From a checkpoint of a small transformer trained on Wikipedia.
Size: 10 layers, vocabulary 8192, 4.74M parameters.
Training: a variant of Muon for these matrices, 138M tokens.
Each number is 128 + 24 x the weight over its row's rms, rounded and kept within 0 to 255. Layers, rows and columns count from 0. Numbers have three digits each. The size before them is the row's rms in percent of the matrix's.

# down: layer 5 MLP down (transposed), 512x128, rms 0.177, rows 227-282, columns 64-95
# gate: layer 5 MLP gate, 512x128, rms 0.513, rows 228-283, columns 64-95
# up: layer 5 MLP up, 512x128, rms 0.551, rows 228-283, columns 64-95
down227 094:117149138178152167125136102136129128158113136135136081157099119122156175085141155149148132117147
gate228 100:150093088121124165133112103111132112149117161078113105108200131116127101124143085100150132162140
up228 088:118074120137117146120135127122139149142104153120102126133157148105127121145158124092121096138112
down228 096:097123134132110159113159135151099081128130113135116130159120143161079101097152134138142108167131
gate229 087:114104122102087103117137139133101124058108117152136162120143139148095148122129147105084128127134
up229 083:141157167146146108138118101133119157110097128090113155134113127158092127148162129067121108152108
down229 092:115123109137087120146100150108132095137156131126119089198120127164130116134121161095128098072133
gate230 104:095139134120139126104132111162086113182113170135131122118146151165147134085129146151122110167103
up230 095:148097139102113147120152138143119137131098166121124120140139137105106139121166111183136132134101
down230 100:143150084148138121125141168133132138096103128150117103126117109144120159160112134143151135116137
gate231 102:108145113090181177133146100086080080155094140141091101143144129122146146112117125124119119114153
up231 096:078082122124121128157104117099139123135153106103101116127129087128100145117115114118130100155158
down231 098:161118155082149105118091083063135107183103089133132148110124128125105128168154165095149129095123
gate232 092:152121135112112127096164106138129104153128090092134101126103116144144145135102163115098115099167
up232 095:139106121135118109149144153143146127123145100142107116119140120131127162083142097122106083108110
down232 091:096164093118111129124141161087100129155127093107123158146177165164142113154154102180113122161136
gate233 105:143142129110157118118156107124083102117179152114109141142145109089073130122116106130118139127127
up233 109:147129123163151137122142124119137128114167151125178099145111072112136104090124096134167117140059
down233 104:161131128124096161093170135113105156119139133134129175131137128132128153134110132132123109090118
gate234 104:098199113119136130121090112150088120116125163092126142149111110130082138156125103113121158153186
up234 102:113152201143132133132120150123135133124132136146082137138163154131088161151152155122104101130133
down234 102:152111161151123120135106117155099105079079127147134127114160128132132080116093125178137086143130
gate235 103:129113134151184120145118106145133099116154187101130127134118114103084139120126148185142126106114
up235 105:099189130100091135157080133129146117119128202134130127122104134127119151132162128155121122133125
down235 101:130163114109148136150065144117138062141120148155083133105097149139148147129153154118152166086134
gate236 102:148174151109108150113131125121097102096108108092147103119148141128098120173156165155147130113120
up236 107:131162126110077115074098169113118141090119100099145116120127151168137152179137168119140116119135
down236 108:127142147122096105099168097138135103119082104117123132120164130135119091160149142127137101109115
gate237 103:090145123157133132099121158119162124111152136102108156103137117121129183129132117125122129107168
up237 105:124157137137136100142179116099129100125175141137107140120161125148087133081090130136105129115146
down237 107:142134130099116116140144105085104102141128107143105133129170135124143135144121106117114085149137
gate238 103:128150138121095104123108110118099126111122126112095146133110128150097145179120129112152116100084
up238 102:141168147119124150158127080094111163160151134179116096135141180138112096166080161145138110166140
down238 105:135146148154135146170115106119097115127149118141102191147089152140140127129075087096142146145125
gate239 107:139150129101135129132116161114114101130086139105134102160166078171136106141149161134104082085108
up239 104:111105165105115105132134101142182140154123133139086184135142127103103148104104116114111113138143
down239 103:149095150165183149131101109097136138100131075117137116109148104092165143114131120153147154142106
gate240 100:122151181104104126116122145157156102120128166137155139141122121115131126090132138102136167099142
up240 098:118162171094160133115131155130130125113161118165113152134130129116130112109083100144090138124180
down240 095:120135135132130127102124149147131088109087120104155136107120108082155130138111121123147147138139
gate241 103:132076117126135134088154116141136104148090132177153095114126147147109106113144132142080151107131
up241 097:133130156153144136174098129131131144112101084073094175155134135135128126179106164131168114107164
down241 100:147115132128134094188108152113121135133084117106117112148171088109145132153150133139103097159138
gate242 102:086154104101090098130119143161107151128140123126117088109142089138128100172091127094141101119114
up242 104:107118145101139152147115122105112115115172103138141116120160112131112147186110144168128112125123
down242 104:132144138124107151099112148100144108146097104118114125160121131115146110152171151050147168122151
gate243 096:136131127146159125134112121125129128119100128136121130076122129155115161168141124145141112171133
up243 101:138156126163104113155114127132129135146151136171178075110151132137132110121102123135106188151121
down243 098:124133126162095118120103132135107153126137146124124097116126174121089148126114093102099109093151
gate244 100:124118120098133166179127077157131141114158123139151102118107111134154087127125129116109144119126
up244 104:100092094147151094145109136136154129145142086135121095139134206165174152124102154121154133116148
down244 101:109147091118133119164146135187098154158140150117137099099125062132113181105137115154127125143091
gate245 088:137119115106126099128208145104109112124146155143176141103129151109114126081160151158103148159120
up245 082:126114165135102143128126153146135120139116121121186168155176094145127165089121143139142112116139
down245 084:126122143131145148123111099109141144163164140099142117140142109141130114132086138125114135157152
gate246 101:137104120160129142147123097104122116091122136133157161117122125120164118157094120110126140126125
up246 104:136107098105136125161075148103075135153152101098112123150127161096136140130149133128132121144124
down246 105:143145140126126112146102167097123116154151141128082125137153153129113156160114172134108119129110
gate247 107:159118117128099152135091148160129118133153129123144102123143126116118147113107124146124164137185
up247 100:176131148106132141155128094146133106128162099149178110101150142099153089195109119125098120127157
down247 100:160145122158104148138149101185138120109105134158105121143108116137136142112129125153150148128082
gate248 104:153123185154127144119102184148114155192097091105136093120141108135134151132125132134079154142146
up248 106:140088093153128137096133124103125138096150139114092116116153139147138152109136154175130151173156
down248 103:134164130114147144109147141121117196130127179125086137074115117093131106114131123149120140107136
gate249 107:093135117142132096157094103114099138122140118161159154136091159136148098125096155143087149130088
up249 123:169131106116170184153151130132138101134104113139115131122132114109091123139181165137109118128120
down249 111:114123170134183139117134115110112128148140085165092126146116179148147104165091095115146097119107
gate250 104:088098085175129113137098104136152117119158091139130111129127120107158150081098081197128099109133
up250 100:200110063121165156084102123134094120113110132156152144123122063141135160102135102142119142126139
down250 099:179135161158149122116126107114110132132096118109159132195157151113159119181110148113102168101141
gate251 098:093103134151133105113127133104128138161109144122142140099174102183112145140114166124064147105144
up251 096:097110161142122126125137097134115148121131130129135089103135137131086154159135163136128139090164
down251 100:119136093118144103126112124122129120124137142159108083132176145132125143106120143109080114141120
gate252 091:123145155153162141134153170085122151156111151106130119153119114136127113136143138114116102163116
up252 096:070168105206093133102121161135095099187129130114096152169138135162130104120107134129163114139097
down252 100:162132111108118125097129101157122173141078123146136149111179103126130146115135123129140154135130
gate253 095:128140126146128129155133126133089132118120167121160187180161124128134135095138108132120146123115
up253 094:107147097151146076143159099142159114097123123094173115151153120144095100139119087135146112110123
down253 099:146129116122123082133152124094165132145150085118107176118121122130129136112145140117135116132133
gate254 098:116133169119102107111116145102133149126150131139159148108133109170104081132153127116162112107130
up254 098:158139125116118076145115128148141099116149154123141097082135165122195106134122146169124132158143
down254 096:118123100083122153120092096147133133127109117086104125187162121106135134112157099141128117112114
gate255 104:123108141144124135126118119175100113133121148137141158157201122112101131123152112141112141103088
up255 097:120176157178098127119133129128132126131166121135080142126082134141133124096150139124122133145113
down255 105:161130134137091157123123161116118136125086136105145172113140093136086161113169127140132107158140
gate256 103:117071149132088113100139117105126155107092144148083164134148115142108139120126120137107123071151
up256 095:102116144131153100112141129137140129111119105137124164103130134116090140107115080119141158085136
down256 104:192090131110114107071151126084143126122154114163148121106150149135101152088158144155110093118120
gate257 105:123167119150165132139131108117137165150161176130148163115139122111131145139103125128088119086111
up257 097:123091112096124177118143131174098124079077123142116094128141116111101140102113121113159155154137
down257 098:134145152169154085065169153143100104123118156162146079097076103076128163127154103131134155122118
gate258 093:134083147116136146122124150118164110180130148115158155150156127140146120116160117137115128121101
up258 096:155102143164130131127106135082141081090175119148134156127176121155081136105115117124134118139127
down258 092:163153078111104144146149119135155094122155147177110112157163150136148096158107140148120181150124
gate259 100:094113160114089165139116113142097158143137168109097121145108119156135133110129132130113133134154
up259 105:121124122139125124154091096099128130104065124136149149107173133144139147133153131147140142083153
down259 104:143081145140169150120162110139103125107146091119143150103102096122153137092135181124157147134137
gate260 101:107158081166134114135115104118085133143128157144122158148132107182158147121132117133118147152141
up260 102:145128105154096073131124134144098126113145147121147181134143114156140120138141131096110139130158
down260 107:133139132143130059150093101131112137174125079152126132110155123115095168117174160127146141119137
gate261 099:197104140109142120122194129128136150125155103118128109143152166139122159142156077103076185129135
up261 096:127094079121130116106137081109088125119100099106171095098154111160153138120144107107137129107110
down261 097:136124107118103131135195130133137128131082117111144148100113142168104154113153104112092141096141
gate262 099:130118157121079137105152145116157166107098126096168151124150115112105103096115161129105104150138
up262 113:136128147120162166136117119127147134123113162109119144127152099090118112156071131129146146113139
down262 110:132122124127138180144143127125140177148144166089162114128113118116120130131134145115126153149078
gate263 101:137161130117118092108136102089138144123144115124131138103080102153156141108146097140097125124128
up263 099:161138098129123126108112136116132083104119173169145143138127148122132139135118119141053128150106
down263 097:103132148164159101149086135143121076135135112137094121141170136104183131119123129143159123102155
gate264 099:120154157136124115140114131123100158170124126099152117125139142102135141119127075132100139114124
up264 090:142084088135114172127086087133113158147120142106068095150137121131138117146090126129119108153116
down264 092:122141107190120122120211125124126107122115123144114096118114104136163121113109116137120164156143
gate265 107:103122148113136126156124144151138121116108117102138111129149113143132163081106099126101113121129
up265 111:201150094104150113105127147104130144144142106142153154157134128127136119162103129160182139101150
down265 110:080136100124110173099097083113079116137143118147165153110140133112114114166146213143162169141138
gate266 095:141120097128133089083131139120137119116125145129117163120106146121153136153093126151159166138138
up266 088:128127106093091140101144122135123140152131108132137099129123149140104124088139134082098093128091
down266 096:135119154138145109124110093187160139156165145099163063155099106167112111160134113106139113142106
gate267 103:136135105148166130101125139139081101112129127087175096108083144113109120115135138156129125154103
up267 113:133142112169089082110126135102135140108108096092119114098124111160151097169077090122162147105134
down267 110:168141104155099103126127176170148173075086181116129115118135122123124111131133103131128119105113
gate268 100:103101121095153120114142134115092162125159110139141112132145095138130142126151149102084106110065
up268 103:182115084116091130177151157081096143109118140124129186146125106107102112150114098144102095140145
down268 099:063126134130111137100135132143115153120102122129099117112137143121117151115097162147133116083128
gate269 101:151133097118130107107110151128125117103083143087140142116122128128158125152112145106132114152118
up269 099:103090202131129132127134088148149125123171175142161101103122119129103071131109114093130179105131
down269 102:129144122120119143098164151163125120132103135116155149115101124093115128132170159122089081138071
gate270 102:138121138117165151092092162145126114105109169120123120143142150130127148109110207131114173101115
up270 101:190123100135143175176077141138146139110145168068116154108180124105133110107116132140100154157112
down270 098:114156120113147156092150142123151147145147135134087131145103133133154131108104160110122120120186
gate271 102:065135113103146055098121115121155106086126108121129158137114146123157132111151118134097176146143
up271 096:173078149134180141098138164166118128150159121126149119126127101132117115156101170136096119104100
down271 097:126124186117088144169127162164079158112139153102130152132141119138117125120161116147113088155128
gate272 106:169129106111126139137129104161106143121152119093140142092131128122147103140085116096079182137133
up272 107:079110177156140121135114123113184124138133142127111112163136149148102132124165116161161082109086
down272 106:127084156117144186118140133156118135141130144134136154131111113115135128161115029105154160166132
gate273 098:125126087147128153125153133088156144105131126134094109110127113089113126154116109105123077137136
up273 102:110128107145146123151130091133127141075160147150093166161112145102139152122131147127139148117098
down273 099:127153132147157151145151126096143107146135142093144132164092147190057099109147099108096143138138
gate274 100:120134101188105120125116104119118120109127145093104125094098169104174142179120127133141083151110
up274 096:149119145124136133137092146117155121166116098136088106107103099152121141142116113121114114100140
down274 101:145137102099163120109162128134117087121136111165108124144159180163117127173127107135119154079122
gate275 089:138133101102078105091118114142175147178118161134130138121122148127119175148127167145117087128148
up275 088:145104115124106115162085116162171132167099205145114098152136109111126139125108096126126125142138
down275 088:112137139141100147120104116082148113161155154127149127190119145140119106148106154132141128138106
gate276 109:133178133142100167130104131169133097132171121111150097154138147122094092152118072154160136134195
up276 106:095088134133141146104132118118089095167093101123152124130137104138127128136141127142120107112133
down276 102:145123111120127149129131131107123093082086149120137132123088170105093147118156119106056111116127
gate277 105:159122168169132087096109147102123142088120130126150147146103161107169145133157135120100130151112
up277 105:130148117131092128104140116124114103148158108119125148156119143102111187152120055131123104134141
down277 105:141164152104100137112115124128119100104145157134142123144079111109114125151120162098111099112126
gate278 099:106139109078089145116123141167143090118135140148144121114125121138136085120149100168150162126111
up278 102:070134117134146142130090150122112150163136132133091100120114073123110148144111125157105144131157
down278 100:155157114123100131098153138161102080129111146130138132161086153143168133113109110131135145123102
gate279 104:099135119152147119115141158152129160139130115134142146141124117124094142068127134137170126090163
up279 109:120126148148158109123158141148162125111137160085132125089138130155100112118120168105081137112156
down279 108:154114157135119125159109166175167119119099164145092113142110101107124166112145108133131128113121
gate280 099:126098128132091168108138163088116170145115128133101121098138126134127166149169097138142113146165
up280 110:124123131148129092178117104166089135137152111088114105161135112136140137133153129142150077134145
down280 107:147120121146134133147171139106128141165135138136167148100129085099139175145105145164108099125149
gate281 104:105161151111162121063162135119148168118078108112095099112185093094138125093125150150122170127119
up281 110:136176106164131148084150140127128092114149119105141128093136106166132151160115122106095148157135
down281 110:126110101134122100096150098112159132140119100134103136087171161145124113155110108117153133105127
gate282 098:135132099169151106123119122136133131116136097090149151108141110123118117154125142146132123139150
up282 101:079158130111130173113109103174157122151092098163144130165131112126128115110119124122087118162125
down282 104:137140143073119135119125125162131137077095103157119068144136160154160135114137175106135119130143
gate283 105:162131130169126120113106165148140104123070155124164140111112169115123142102114117133090148107117
up283 099:137167123143156116166134078177136109134162139124093121127114118104153128135124145140161106080122